{"n_kv_head": 2, "attn_scale": 0.125, "warmup_steps": 200, "doc_mask": true}
Each number is 128 + 24 x the weight over the matrix's rms, rounded and kept within 0 to 255. Layers, rows and columns count from 0. Numbers have three digits each.

# down: layer 5 MLP down (transposed), 640x160, rms 0.159, rows 71-220, columns 0-39
# up: layer 5 MLP up, 640x160, rms 0.159, rows 72-221, columns 0-39
down71:169169111140102131090182135110149101128128150179127142173146122104149111135148141140127105104160126187118157125163109127
up72:129125089088091130131105126102182151150147115122119067135080110118136136148120146112142040105099162136132108092111132141
down72:148132139121153136136131161148185114141151118132155168131089142100146087152155114138197098112153105169141150110146102103
up73:155129137152113085112136156093114108092166105137089120154116100134099144115100175119102136129129179104138153126128110151
down73:153123138165118122115166094129131137101115108128143126161125141142123149118147158118164140115118132112089141145109161153
up74:145109104091171132106139110107128128118145128143114102142143108149158094137104129117118129187117106136134154131090114152
down74:101116093140135153116117162117132171151114121095101077131127109165115126123135097141113144092155112096141142101153141149
up75:090075166147125128127172138115140139129117141132174123126152109176130108148122129111141166148122143134098096155116180123
down75:084111135080126112102099093141135159109106168164135132114141131133183094145048120109091149147142125182137127121097137141
up76:158163146147126122139126129129137119126119130100142157115127131115111107167114132079114138155159145130115116122121162155
down76:081153143158118146127131143140149124161101129139099129095082157177085151137115166134150132144084128170119187110147154106
up77:099129102122121109109119098135083118150134147117089146151151105157098159143139119142118137160136125108166135140125139169
down77:124121154146119137158113130104142125140151138162095116095117093145137154104086109121138118135110134078110093093100148107
up78:110122138102106154120141112136119150100136186152153088118082130160113115122110096099098145169142160118108140166127109118
down78:106144096135150125098157169108121099129135125118119110132149132185114143127155150156142109101134136119126086107128110117
up79:142115082138115107171104087113066143168174167125118147110120096131157133130143141148102131147097115130095160137141144169
down79:100124110128101147131122089154132089121125093152094126115137126124144136129125151142111140128104119167092134091114135141
up80:124111134120112119122160157136144133109102111126139090162147117100116116096157168145162159149105124104146121139136143119
down80:121081137155137127171119137178084133185117129107136099150114114122141111130133097125159143151145101138138161120186134092
up81:113130059120123119170116163133093183108146177175155096153172138130129136148120154118089114143159116137132115124128129107
down81:118185147100106128134109113110106118113114144136085070115136149117135151103147104141127146155188169111122114130143128105
up82:176115115153167132150110137133134076099139120142107142124125117093131129142128123103115134126094145143119112156118146132
down82:101154098111140119116140111136126131133124180111147148142150139148179128130175129118157091117156106158142143141116100124
up83:166153133137161109127133172106114161106153140121154133123104117180097132094108131098177130127121141115160142131138139138
down83:143150123116124146110089152136126169103116135095155137135130110112129151142146116129151104152110141127080146086107086093
up84:086145103107101104122167121137118120132093142162153090140123121111154144092125129155107150125173091141127126112108136130
down84:109122126111115083125117139158101131119110119134109107169136111156126119097142130146121115171126103120156112096128166150
up85:198128137105111155140149089123128138125088131139102123150113127140132181110100119106141091147088110120120105110124117146
down85:149141124135112159140094138142145164121143122110119128129143130127167154118121154117075100142124130137158139138158086126
up86:137133125204143150141088144113092137097171138133150127169183133123145157114075143136132171134090094143133189124125090131
down86:124134121107142113137116133150126102110144116129125164094093111119117084132130117133129142141131147152157119098120131194
up87:122150149140109106134118099099094140153165137156116093118130160120127106150125135150103119146126121137132161118117183133
down87:154116138095147119148133108126138090111194122130166123091145139119131132125080168148131152119123157120130127120111128150
up88:159118108114087139088158114128140095149103123128076119125130094144136140154105141134115073162128115159137106156195128103
down88:096128117132125113114148116152130088153134151129121135146162138176145095139115133159100140126091143160103150165139105126
up89:141161167160111130163104125162093093144134127133119141152092119124123143192107123109136102142107125112119144131146100099
down89:131126115129124127148142107129138141124130090134120078132140140107146149111111123099127145142101130112121139182138167142
up90:144152124132181139132070095121128169124106158142120118117126081127118180096132158100126135141141117133169109163122115142
down90:081158099101104147166116117094070100153129158084108124138138115147150117155085095123104115137129150122123136132121144166
up91:135163150120130130178167143175137143103105181134120169109098174125138104123122120150148115144101140141153137121161150152
down91:133154130161142127172082136116154114085185131160142123165103120149125152117120110096163132088110104166139082108129165079
up92:103124123145129126144088140119145113122141098141133131080153186127126110168115155100199149177120108154122092107070140082
down92:116128166113173104099170130103143125145149124073153187139122116059132128127123121161129139122097126121104134173166156152
up93:077158158125088162087120176142104154134120129158161098119121133161064144151136127118132131149140176115097176150084111133
down93:107126169102117138139143159143151146124123116088124114119113142167115141107124118123098152120090105069169099166155100115
up94:151074139133129141096143123104093136110117131160119108116134110106095127132127138140187143098132119120129133111119171152
down94:115119119122137146116107124122137137150146128171106119134122118124120143127151082140120116105126108131119143168128147131
up95:139133108124116106130155132140135102169123110118141146138150125134130089143179138160156117120103081097115122132112119123
down95:133122118185128146074124159139117116130135147050178154059143084131131170133168148154136110164113178176159089117097153138
up96:099095093078142102173095098121115185079142122183141072140134175093158151124154152128172160115134150086170132117101088136
down96:095107107112125118100093146113130104122135134138138120147113124127113151100126098120130168118111163133111164072101098089
up97:121158096143140105132120137145126169078097120089130143123133080150160106101138125119163146123115117100117120163128116121
down97:135098132133101089114110150142078169152112097121140131119136142135146130124107116147130134112145089153130130130115119084
up98:136141114128144127218093104122146130102169124104084127142105110170161148113130160152098126114113161150104123109134140063
down98:130171119099165119116127144124126100142114098146142174158160099136112161115105168127136114099126138141108148128136130146
up99:147188139167148143157112145154133124107078112153141106137142139166150109134129120130124152131105196145149117144149139129
down99:118119160122160189165094088103130118137124144090109139112151102152182147175146118116149133113160135132126134143134100111
up100:122153140139110109129144089142136155095137134096152092112095146097132126148097137152123148131106120126157156152150137118
down100:092086137125135144134090072104142146162167107145127135141131152152146128113174155145131116121122131092135101127113106091
up101:129165119163136108113123180153115141125106158105127166141143105121079092123161097115107097121161106088121120105125147144
down101:095148128146096135143154167128147108198089156169163111135184151119122182097157103141127159155140134110109144176117134117
up102:099116151116146138200116124119134149118131132159194155142110146155108095131135155087140102128118106165156134096108162138
down102:143112060118104100131140133118113172129113121142134109090109164151152175122157086147121121086176095105098120136131152125
up103:122140152124146113124105130119124188130139121107101097152124168131107125122138149146104125120097163097106139133152118102
down103:091159103108154109120133110120093096119087125180126135108112085089140117090130127180144163103120131135114137131141116145
up104:137125099152115099136153158130141141122113145086130187115135125138176106135192146157113143142123112139153130138125184143
down104:135110133153152104143090146120113107147124112177120159140115150100122100110126125101125109138120133168135125110139124110
up105:159104144122153159133144139148096096181141144100156094087126106124132118099124155139144112138111126094179124154161133132
down105:100178086120110120107096112114138157130134090149136116121131159093110153120138094122116116131080140130095097133103154138
up106:162138123125123129123106117097096141123162138124110110174113141143121126123102169150101124113131116145140116120146157077
down106:145158128140137116115132126157120106125135149162141093110136103106128129148147119110115128140088110127095113140161134085
up107:096106138110119098131131114152126145110099185132089142123084161127108134131145096141132140146119127122150109129114125097
down107:119149074091138122159165143130078118144135143148122154108143115107134143124114135117101140121127157126158090135118114130
up108:127139115103168145102105129143127081123119142121146111097124129174110100121148165098138117101106137166145165112121089114
down108:109104125114105094175132105122123135071117086131141121156109107117083177115143101176104103120116116111170128139109138105
up109:163108115118156115099164158126166091130113108129105116145106143102087139111177137124129118103114136131142098154127145144
down109:164104163115133115126120153100134169076188092135100133150110100126128117144154117150098182113136080137116176139090169165
up110:083136153120106130128150108101104118142176087107154138128128139120093184174117132107167166125097110109116103069138100120
down110:103108122111090138144113107138149100121093121096114122080123106140133111117142151104139128151190119138118148169121153175
up111:124171142099118127151089113126086133101130174105108133109115097150144087118140111128136110150105149140130093109103124137
down111:119103137124111098138141076114128102181131136115116081126163159139120119124107126125149091132114125128107157162130116133
up112:149123114117115110115135126125141137114100147128159127101125144104127125115106103146111140126146116133167137132107146144
down112:096117102137060127105114116110143115144142079144179137138102149125124148144110122112115124146132156109136118129115151117
up113:141115110160127149139118111123105155155128104082111122106118123145133116126094175116135110124102140124142173138129172144
down113:113171131128100087083134150135120117156142158155159134139120117099134130105158117127131141138151123105123070111143119117
up114:099151103102132094121130149125112095097109141125089138118136123127093169151116134139171095100139132115099140108112139116
down114:150151130112159096104148126118127133144153138128112175143108174085095129092116135152099152152111130109110134135101132141
up115:118162119150176141138132104114136128131117114104117154166154132128148152103117160098117153125143133122129141105131189148
down115:129132137125109117135139110103126143164156159107108150130149108128093104161116135144156134110148127172120114142142110133
up116:100134161099131136139133133101152091129192149129180095088136124159145158176116130134140158131123125100083130134148114134
down116:093097125141125114151161165200113147122145139123136098162141088153118135118118152117134114121126099139145145098110052127
up117:194139142116130104136111076182125137130155117131106125147129128137114128158117109107136156074132071082138125146124125126
down117:139129147113119128157113162158131124086141171102098135151109179145113122097129150129120114134115112073116149157136129115
up118:163148157163128104098102123115140113123152074086118148131133134102170134156099139110141131170178106118131128090056134140
down118:130132171168125121147167162140152126093115109092083096112126147106174126126182123110141147161137112137178114098158115102
up119:121131112103156110116131150137126138101141100129130144089145071101105158090139105146129127140103091133157154162155102058
down119:100105099120142176095170185084188111190121131132108110138146096107148124138083099129107151087155166140138120133148083152
up120:127122109145131114137165153157126130110157101118118131117120127117111125141099122152104119118125123098122092119144143111
down120:081166092112165147153135133108146119105126117113090145124120132147106045140115112180154147132126179159179147132114132165
up121:107180121105135144123159098149129160126123129119134117156102138134110136086151126158133130170113182156161117096112111131
down121:109127110149128101103092130127052144113121143146174132121147106130129093098118098160122087105122102160126097147137131124
up122:146154124164155157122135138095096135097140122158135123102102110119120128166091109161141089110116154152132098135112106138
down122:118131138167149116132097125129123115120165110111141119139105118143110086118117133138129131117145112135120148113139117083
up123:150128119088120068146090120101181103101103126122122090091129150136105148120123142132146139151124138145133150137175163118
down123:110112171137131111113149118153136130152067146106136112094148104125179123143148074125178149135117133160150179086129108098
up124:151104143137119146118126116098113141198104090162099159119113130107069145122135137109147171139128153150117118168138142116
down124:130163124144092154094134123160172110151123160140130100143142152144156110153125142136102135133113137125191124137156127122
up125:156139146138125142120081085150136124106129106145112134133128147146145128145077127128112098125130149116118164085134114133
down125:142137132122123109130149103116124153069118096108038127132119126099153128083106132147171070163107134131091067100137127152
up126:147150108168095126104141100129100156141141124143096106129129159132089117147120137177177138163120048100166123124197140152
down126:156168161090112070132153106091094100138140148105105089123110142167119101146145146151109132182168085097109142145148141145
up127:113147107106151095174097129094115128118097142136114103165133120161125092115129150157142111151142127136109116112107130116
down127:143132147123135151095153167106142124106120118155096159098139152113124121133114160107133112154071099121129100143137124116
up128:104114113119129147119133097134104139133131104091083144120163117152156143131135108140135142152141178135157153141159135182
down128:127086120154181109138146140138106112128089125138146127151152099130101138132155116117110162124105111136126121102104103151
up129:124133157116120100139130122174128126136190136137084090140147127107147148111126115162118109112068105115177096099136101110
down129:135149138112140166117120142167153157121133124136119132137113132096138103199088110118129089144109111130132161168167139128
up130:088179124134105148109116154139113101125170107084132145113123108138160070125120119132141174114096170148130190156132111110
down130:159101132103101080070131134149114118107143147126130156139162098105180153128203146110135148093166154089152135115143084078
up131:155120085115100176133106148112126153113124120128122127082140135142157169123123122163155143160122126123124090119077138126
down131:110139140158118149105105129143101145173126127111109148148159120169135167124123099113123117123150142141142122106152111159
up132:129144127112111080141106147132067102088117145143155105100147134142152167108114162133164116130167153135109085166127153119
down132:153141137103078139148123149113139125149068141133157151088165088121147163116138105077137098110125153122098135142140137146
up133:139085111125161137134156119148148118078121149145146149134136140107125076135114123119154160101094125140131129121125144109
down133:129136129120130155125091122120132101124179132091101116136119117139122111135134104130108110172148151136181102114124124149
up134:145125146120119143138121136120116155093139135101106153132130115149151137154127166143153093163144112156124089160112132118
down134:126112135152123155159168124157114117152141126085143130170134141094112107107117158142156120126119093105112102124106103137
up135:118120098153137158161170145142150145097142158123139090141177150129110123107130121115147134129076147120175095127136156106
down135:139145141096094151130136162145144137132157119107146165140115112148082140156154114113118161112169132105083163157125149120
up136:137150086100112155106112131109133105161110134118114109152126159142121133141149105101110143124116108141138143115112105107
down136:141110159098108153141089131126071086136102094125164128087120159081148127170143140081205091136154156087158181094100161110
up137:107161124149129137143086126137136122118127151129131110108137107150092130135152159147162073120125124117130150129125074104
down137:104118123122155131155107117156154164174094143135128155153166138147147134141143100143114151132152127110136140186108144152
up138:141117149145115152136128123115112142093115153146106106106137120117121097086072131106095098167130094153150140124134144161
down138:114119152146102110106117120159150118154096135126140160109146116095104142117115114158105106101144087121114117142123121117
up139:085124100153142113137141151193160107111123150125113145148223152156112126098112143068163108088143128085117106111144132107
down139:101112150143144136157114163111114131175135109139179143087129131107150152143116180179131138115125097095087136147126142130
up140:091130097095152166156069092136126128109117115110092105116110104160142092119093140101125116108102142143141137089145107104
down140:127116137214078158148185183134122135151111143119125131122133147142071156096113161149089149115145137126115171133099146125
up141:147137123154173127106097140150147130074169130129125115166164131165122099092112137129127151117133113146155186101086130109
down141:134119096107154160154130159095134093118086133122100103117144149120174170134121147119090128203140151093154128162113144117
up142:134192123137115138165121107139110092102110096130103083114168121115094128115119156139123120176161122132175149134143143098
down142:116096155127059098111134094128138122098110142128113127082164121100112124166130113136115140104093118157136117101098118101
up143:117061131139124145149162086113120106137126124108153103127143112145069131080125144115090157116083108109112115139139136088
down143:132152166142094159119101074111153142165115115120116138108138128110143127114124122160136151160146131144104094151140136139
up144:158117098154137144114173107155136151116092127085145145168131133156172141160134125145152146158117119105127096149117147113
down144:115149102102124114104143110096129182128097127142126117124128098122119178127110121143164070129111079118109124129138131120
up145:141124165158194130172136135089119151175147146136132116172106118075140072113148131160145134152133079116143110081153141119
down145:111141101138127143132159134089100146118131114118196132084118074163159158140104130078133113133116126068160109157131141178
up146:118110144135112113140152122125112081114160129131106093126103110111144124129121136116138081129141154166108137109124141117
down146:108153122154157110096105107124118131111115111126084109161122150133108133101058137143121139144117134113177140125165132074
up147:107090121172103094127144126139146062154102136130100134128145117102098110105105140097121088177155092169083091137119152113
down147:068088130141139105119110085092104124119130148121164120124090132163107136115081129132144067091083076164166111109110173077
up148:149098106157102115147120062101107162145127161157115158122119134127140129115101167095090128122134136143101099187132116093
down148:120079129119148145111123133163153155095118119087136059190088139117154171139139112090156147094107127140132133120081111111
up149:089115120133183106142124170107152134085155117121080139123143142103113140156177094107099105108139101167114166126120120153
down149:131116130142103124144106131134102135133118158133148142119138152115162124157165108102114084133105101130074140105154103108
up150:136173132152109142152112116164094105120197109078139087123129150158117137156092118104121128123145132137123184124097131096
down150:120173152146209084145128099138170086096174148103129146126104164095183153138111134112148120124101141126127137168114128158
up151:122115111142110148113118144129140121121114135135114147151107101163124116112147136143133156108183156113149180113118107119
down151:122086131077133121129131125140142137132149176105116145119160123174126165140123109104132149109134108072159063139114127146
up152:136118129147130119116124129135179158109100094135105081168164160119127091121141073103140141131092153138101139147153115167
down152:120138098096138090126143155156125096110084112113135125181135126124142175105125076116090119108076125117138136111137150108
up153:155109158154118090157167124138117132112143115127117132151114193133192116175079123136120128166160120144140108152153103171
down153:147120190091149103127162134124108161171126088163093112145143180148145163130157117125159115095100123053141149142112134094
up154:109145146126128129147110136083134134086121151134138121131093166138082063141129196093109121104162080127126120128108148123
down154:114069088115130170139152145136133084109110093139140127126074154099164147100145115140123131122101161120149174116138100164
up155:115087161134104115134122098122152125115136142118120121131117170118153150116109141137104123097142146146167103128081137122
down155:129131121131111121127172127114164128132124178146078137140150149147112130106082099104097105126155126128111139122163140137
up156:141125171121125100094124111109180103113135066128125125148090146134131142141163152091116129086125136171149155132170107137
down156:081117112153121128146147169128097141137125161110154109075145162119163139130115088154099136095120143136114131112113143175
up157:139125108141145148165121150145094209118108082147082118108162153151151158133140116126094146158121116163144116135133125101
down157:115173118174126155096116139131103128133107124103116172106156168135101159089120096095131130098175164126109127121138127143
up158:135127128115134127111131133119160134165156129158104123112114084122142150117132142108164131123136179086108153124170089112
down158:126088207130142149087122144146141142206120135100109153153101152124102168175112123113161172102145180150132145149134139134
up159:127133111140136173129109158143095117142141105174096150113132144089137114158140168134088111118067174153138096103105112143
down159:138142129146127137126156134088135135131138142177085149118079103134122132107088131120140139122096174136150125083102123155
up160:138120106141122132122132140151123131124108167155123156097159160123161168110143093146138112103125120170113069110116137105
down160:138147141105126118152150079120115136136157123180147093173095124159121122116102124147102141159095129136093067100134165095
up161:096126179170118144155107152091127141090114099182130087130111207109112158111148091122127134172143116130145092185131095123
down161:071131134128132126136086142082161105113130124125153165169160153151167092105114107123078160145121137193145123124104166176
up162:117165121136095100145158122130111128139138118146080103115143125135169086130142129163181142124127142092112109117109127105
down162:134101155148120146112130126121134119133170127103119139136092138131114131114103124145117141105135156138116109126125110164
up163:114131149172139146152089128130152116116161170142123110127152159102117078123131171129129129125133102143130148115116133152
down163:165127122127139108128130110087108085121095091104096139094123161155149106139128124139126134140121124135101124085132130125
up164:139129115131159128145110148135141101123107141149118143170131157139101142148135100080114161124169150133138102109106129116
down164:116135080175131134100129123122107124162135109150107110187131163113124114121140139125134143182190096103119125119146120109
up165:130117123109114155172089142122092107098140173098087128117141155110149082127102123132120126077171116122126149086139117142
down165:131138163159112126084131120155123095109130096088164115147091115125098139151150079127160139174149141112144090134097124157
up166:122107119125131112162117093102125111092141129120133131111155138097136128104112145096138119120175119086156101170180141088
down166:159125141105144153085121122181134139124118092140141128131117114145153169123145096123159103123117128117134148104116156159
up167:116125133138155097131100125102127122139104151134136110124145113140133113132123083130130118120111145105142106118083117056
down167:154151160112167128127119142167119124131140118149181099125128169091096128134130117150141190135108141108148134133134126076
up168:124142124135148105136145127159107119160106145151147097109125152131153136127146164088133120096112113128157140135178126105
down168:156133099150133160120098151132130085132158087112124121156084161093122115129120146109153112115119111129109137114130161056
up169:159116113126125122136110115116121157104139124148170094111145129138116098148133158158139097157148135143114134108107155124
down169:095139118171106143163138159126136144157128149102149127142133117111100143129121116121116162111085122132114154164129109138
up170:149121121139139108073119137161091119144133119128162126130142126104169128170131141140130114133110138134188111138124101120
down170:135112138114152152087138112134133076112145179106105125128164130111136158102118103131116151144169117157125101139149099128
up171:150108176126127124162142142146114174133115153131179136107156154140108151123116160102142104146167097112147157097139149115
down171:085105160178090137156129131133109106109119138132101117122179159164103139179120129074107138103188164122185125117161116117
up172:119120092131122149093143125106117167130133146133107155119125119122166130132134117127126122134107137152097102113105113133
down172:140115139131138136106147087168096156139155122109133111114131120155150145150127110148147165150133088142118120140122114116
up173:116118122141141148101096144125097134134142131135145120119168125143138140124125140091137108101092101159125108140130119127
down173:147114117120120149142119150150109135108154136150116122137134132091123103139131144115111134127089105111150156129120127133
up174:097105139134141139107114164155128155136137172164112158113122102146187087122115120124106104101100120081154177124086143136
down174:145134090132148146112146090099112129138107143083129127132136121126116145119109106121117159115119113099115098100169113143
up175:094144150079155116142106080136110198142169137137137097132126147142121066095116095123143171137103131119110156159099140090
down175:134069147124155086116106091120157188125167105137143164147098122162122103119171106158130121111106092097127136139085143131
up176:135156132147130164132180154139146130152120201131125141141132135100116128162073116082161072116084111138101165111134150087
down176:142111152152122119123129110098123120154079143100124154115111124121153117143103089149101157104114133105063104156115100120
up177:140098140109157168129156137158148107124152117099116128125088153100154118135147108153128110117156133139115093106146120126
down177:097118124142107178114109127116156169139133115111089158141112124128142116116124124124111110137122116139075120164136123140
up178:089126126128117133128100147131146183155127131158121150074115130139133135125114094155148105099112152152156155091157089158
down178:148092109145123154150162132090095166101128172120097097107082091106119167110199128138157133102116125130129080119136128163
up179:065108119126085102141115081110108118156124132160099135129116123122177143150119128123101101111194130126157151105083144117
down179:112133151104116146129107094124107097136163117149117136135119131109173152092155166128128089136138140169127130090121133148
up180:109151158133098123123125150141132196144145141156102166135083081128155120102200120122134145107127144110116156158117114157
down180:135114120108156124104138170101122128152133113126122153118141117133150149155164161101170105143113125158139121133133092125
up181:143127138132121126089109106147137135101083109141113108086099174111164160116141117113171127117122158162164151133129129160
down181:121112131111100117158165094156084142139116134145144140121075130157113079145181081127102097115113114107063138170106123124
up182:112135147140107106140128162133132152114130119127170120128089095149151122146175164145133126162134114151112147146110139146
down182:167096124138159119116108105119090098118118113148147111087141147117168158116151120098106072143119120135158145159083148118
up183:146134138157177158151128113144135101125173143062152119121139152124134111179122108131109159106140112141108079174137146133
down183:130168168111120112179136150052109090124123128136117126109149112146184123114150147128117116152114073135188126119122085112
up184:130150123096163128085117077178122101109146156083120147104173195125111119097125160136150145163111123157104133109110110103
down184:095105130204110129143153143126148111150139153151133147121116177105146101146167087156144113115141113125151138135141097152
up185:141140164172089131098121137090147129106119096163117113110103102156164160122172145129143109147200125176159133153167147107
down185:135146146179132130149135160172121122138109133139145125146111118079157179081086086144156122097150099107133076084186118133
up186:136157106096164122095051126165124147176128062135141151160118145160087158079125136135101105117123146079160159138123156103
down186:101178117101166166132110156157115129136127124115124152145121111130109126157142116123103122128155170140119165095135110094
up187:191162146106092152152130143130133163102123163123094118163109148143129080126123116108125149154164147105118164142121137104
down187:103132086088139140145104110150127105172133141116144116146108095120107100100112169122119135123140124122090096088121100154
up188:158087125120104115108140138101102149121118132142117102114129139103126145087151146080111146099102135142125103079141138115
down188:166161149173124113147126114139128078110095121131113098121153130086120161139119106136146126176107102131150114117122125190
up189:145120111135139119146155189135097110151093132131096127100145125134121156110132139178120133169072086142098150132126098174
down189:162153158103086124115134076127148114124101111155143147117080130154124141121137126105126135109097143110157135150126124123
up190:113126149156128145102087115088121142131160150141101132152108128128153130124124125132123126129110124124129075113135122100
down190:104135149113117133106134126194137163153087143161127120135155127116113141131111115089096147113150145131145123135135117124
up191:119173119133130144113131124117135160143175094125084126148144139102159108125096125179153107120101110109151120118125149102
down191:117130113121136109127117136154130132127115181151139112122127117137163115140103155151114116121096118146124168112133103151
up192:137146097162114117135138143140158096106151194140136126140126145085145088132186190144134166132175114129144096144139114125
down192:115114124147107136144150096138106174070123148131142079120135113136123098161176129140082107110139069074109099145103137132
up193:102174137101123104123148109121166124128073141137121172101138158106186156110136098125120104112145131143140133099118151085
down193:129055082136112127152143162118132129124165131138113118112097149138137111137159119130117075181139122162180131131126164131
up194:127106096136156137130145119111082130097090135154119105123166150138151059108137145078137131144138190123123100097149168124
down194:124102100072127111219110104114126080171134106088147132074127112104141101114110104130158107148149123114161157133097105089
up195:108081142106120119134113140137157133140147128144125123145164110104116150162130146170171133167107082141142127156151122128
down195:089105125126116129140135111133169132122108143150127116122118131093081152105146149153141115120107133115072139140132143138
up196:152146165143136099197090150097097133143119074189121149126115114158132102157153134126170113166085087149168045155135108125
down196:096116110104131165137137137135137171192106106127149081147119142084141128089155174160111144126125130144109150134129062180
up197:139162163123084123102122124125142126104108111189112129149166122153123138143074145133135136108136132152096139137123133131
down197:119130111102128122099139102127111160129124121093167113114133137108188115109147105121143109088099077155108138092091134109
up198:137109108129125137115107098099116134104155127142097140119151153112130135125127148147119133132125149143107139102123136140
down198:099129141122083149155100144142107112111123163111128142124103077141128146119149134150098160104120161119134141163122128118
up199:199107170145112093084164137137117174120113131135084103207154153114144196103114168153098111130143111137139127124120164124
down199:145168115142125123076144103104126130112129156187142096153158119147119143174127161134145139112158087108147159080082149140
up200:129080131112109123200167088073138116152163149115156112129165158131148114154088149099132134156137134133144140121150147114
down200:100105153127111134120179186154125138126107122096093122127126169138168132127099098149122131178120150121128107103115100136
up201:092124163148157103123139072118095100118111114126122147130152116152153126102126098186131126151111117167143129111119188150
down201:159140100102113148201158126094153156123108162115164084117152071104109135119127149124156144147137153114123125157116130172
up202:089157144125128125104124134149137158119119141146129116130161114133159094149138130125170120129120068168155103149086116143
down202:152158127143156092172126127151122098125169143181114087114109163124120147103126148186122072154101100118149130111100106143
up203:153132190120143161137115112116107142137110161130159141125130136140118136161140125099134135073166184116130146084148103081
down203:169128149112189176156149109152168098122127125127104084113177136120130115172155141069140137139155137091142113116135153130
up204:133102162145122119120159130069143074145137072090118125069159134141148108127109150075109083156117095133137113159116157159
down204:087154094120148119111121148122129064140119159111144125141106146143105140137085098180107080121132114156160115112116125123
up205:131088117135161123118094101139127126090106118128123122136160131156173190090195140123086088115173094129131139133107180123
down205:094081155145092139135155125152095084104117087124158149163163120141130138126136121146120126119132104152166147172135123106
up206:129138106149126125161109135123126098135136090105136108144143113147133131156155146140080084162130153124145172146112038141
down206:126088126116117124179156083124133137150139144092122120136171120161099118139136122120156167188121145103128117159137137146
up207:173101133151141147107112107127143128151116088128121148138105129101111177188131118096107109164146119176154147137116156117
down207:103138087095127149142135138089185139069122135111156077122139113117080142127112129151126125106114146118093102152102114108
up208:079188139164128112142169108140147122144104179125143111090096107160140137125105088112137143140087148181110113141122152130
down208:127135102155079193042153123214121159100117168092158116146122132113138125144089167147131141134123099122105138111122144099
up209:141153138145090146101127095148093146148123113183153077121104115170118084125172139096114165118132087118112136119144207122
down209:147138124133119162144164177111137145155100152097128156130101173143156130113107132142126162140088138115113113134144078154
up210:142104114153119121127118117108125107136119117117174176114108110181146132110131121132173138161119153126118130165143125119
down210:121122143130143140141137166146137127136145119145130135145179133107148185129118120132101102134112159155103140129142132144
up211:140127149132167156134164094149099153170147132132152123117104136142097080127121130091127139154139099163107152145115129127
down211:143102109120090094113107119114152138089123116053131115154123139135145117110146129152115140153114128130158145098107135085
up212:119155140104143134116126083135131122115067154105118156140110137151151131143162133120143121157139165134156132137116113131
down212:104128091073165110147134150161128142117112128109141134122142124136092131121102113179132125128144155153106099188073130137
up213:151131142140144140124104072133101112108134114136145149143120151149129156100129124113147106143135182128103139128116104102
down213:110095162130127105132154127107117109123141107097099153156121111150100124147127119132075128138133125110125149131123114126
up214:150122107118124182143128128139147129129099128113095075113125117128159140127111168109122106154118136129116137119127153144
down214:152107105144126087154115167117178114146121091144111101115150170144130117077142111110114108115149107100144128134116114139
up215:174152159154123136102138135110118091168093112136093150112110145153130125105135119131147111143116162110157125151166076106
down215:149096135132105151131143123112097123094128085116100179116147156111135134108150118115140148098112143112140090138146145149
up216:113102084145123117137139175115157117077139078166139114091090138137094124138098126118130150165110118093115153145119104112
down216:057077065152093160167109129106147143106148095142164126107129145125121121124115141174143139124122120119150178137100129114
up217:152149164166137144143092167152131123144112155139181135132122135182134158145091122090177107102108110121163163136119122151
down217:125123119090127138147129105135116118154123154193150140087114126108147125123129105145142105104136138116183178132119157119
up218:088150129150160149112168130181107097117125151097094105128126114114176167112111130144111164077108147139130082094093133145
down218:127147163144126122152173128136135136113130135133143201081123098113097115150191077179152135168137133114126107137109111114
up219:129102167125127123131089133141066158156116141090096118116160097140101164098096159169084096122137129145134079180107103135
down219:135128114133132116137107104163140164160124144127144152120150094194082104124086155137093168122133134113112139158127114127
up220:151110098138096110147145159088127180051130106073130117116107140149096148137095141146142101124172147125091152148124154123
down220:136128158088114101138126129145130119119101113164164168110122123121125152126115110122143184150107126165077097154138172119
up221:094128141110174117151089091103113112114132136132145155134175094124137127137158116133112123131084152143070160131157117111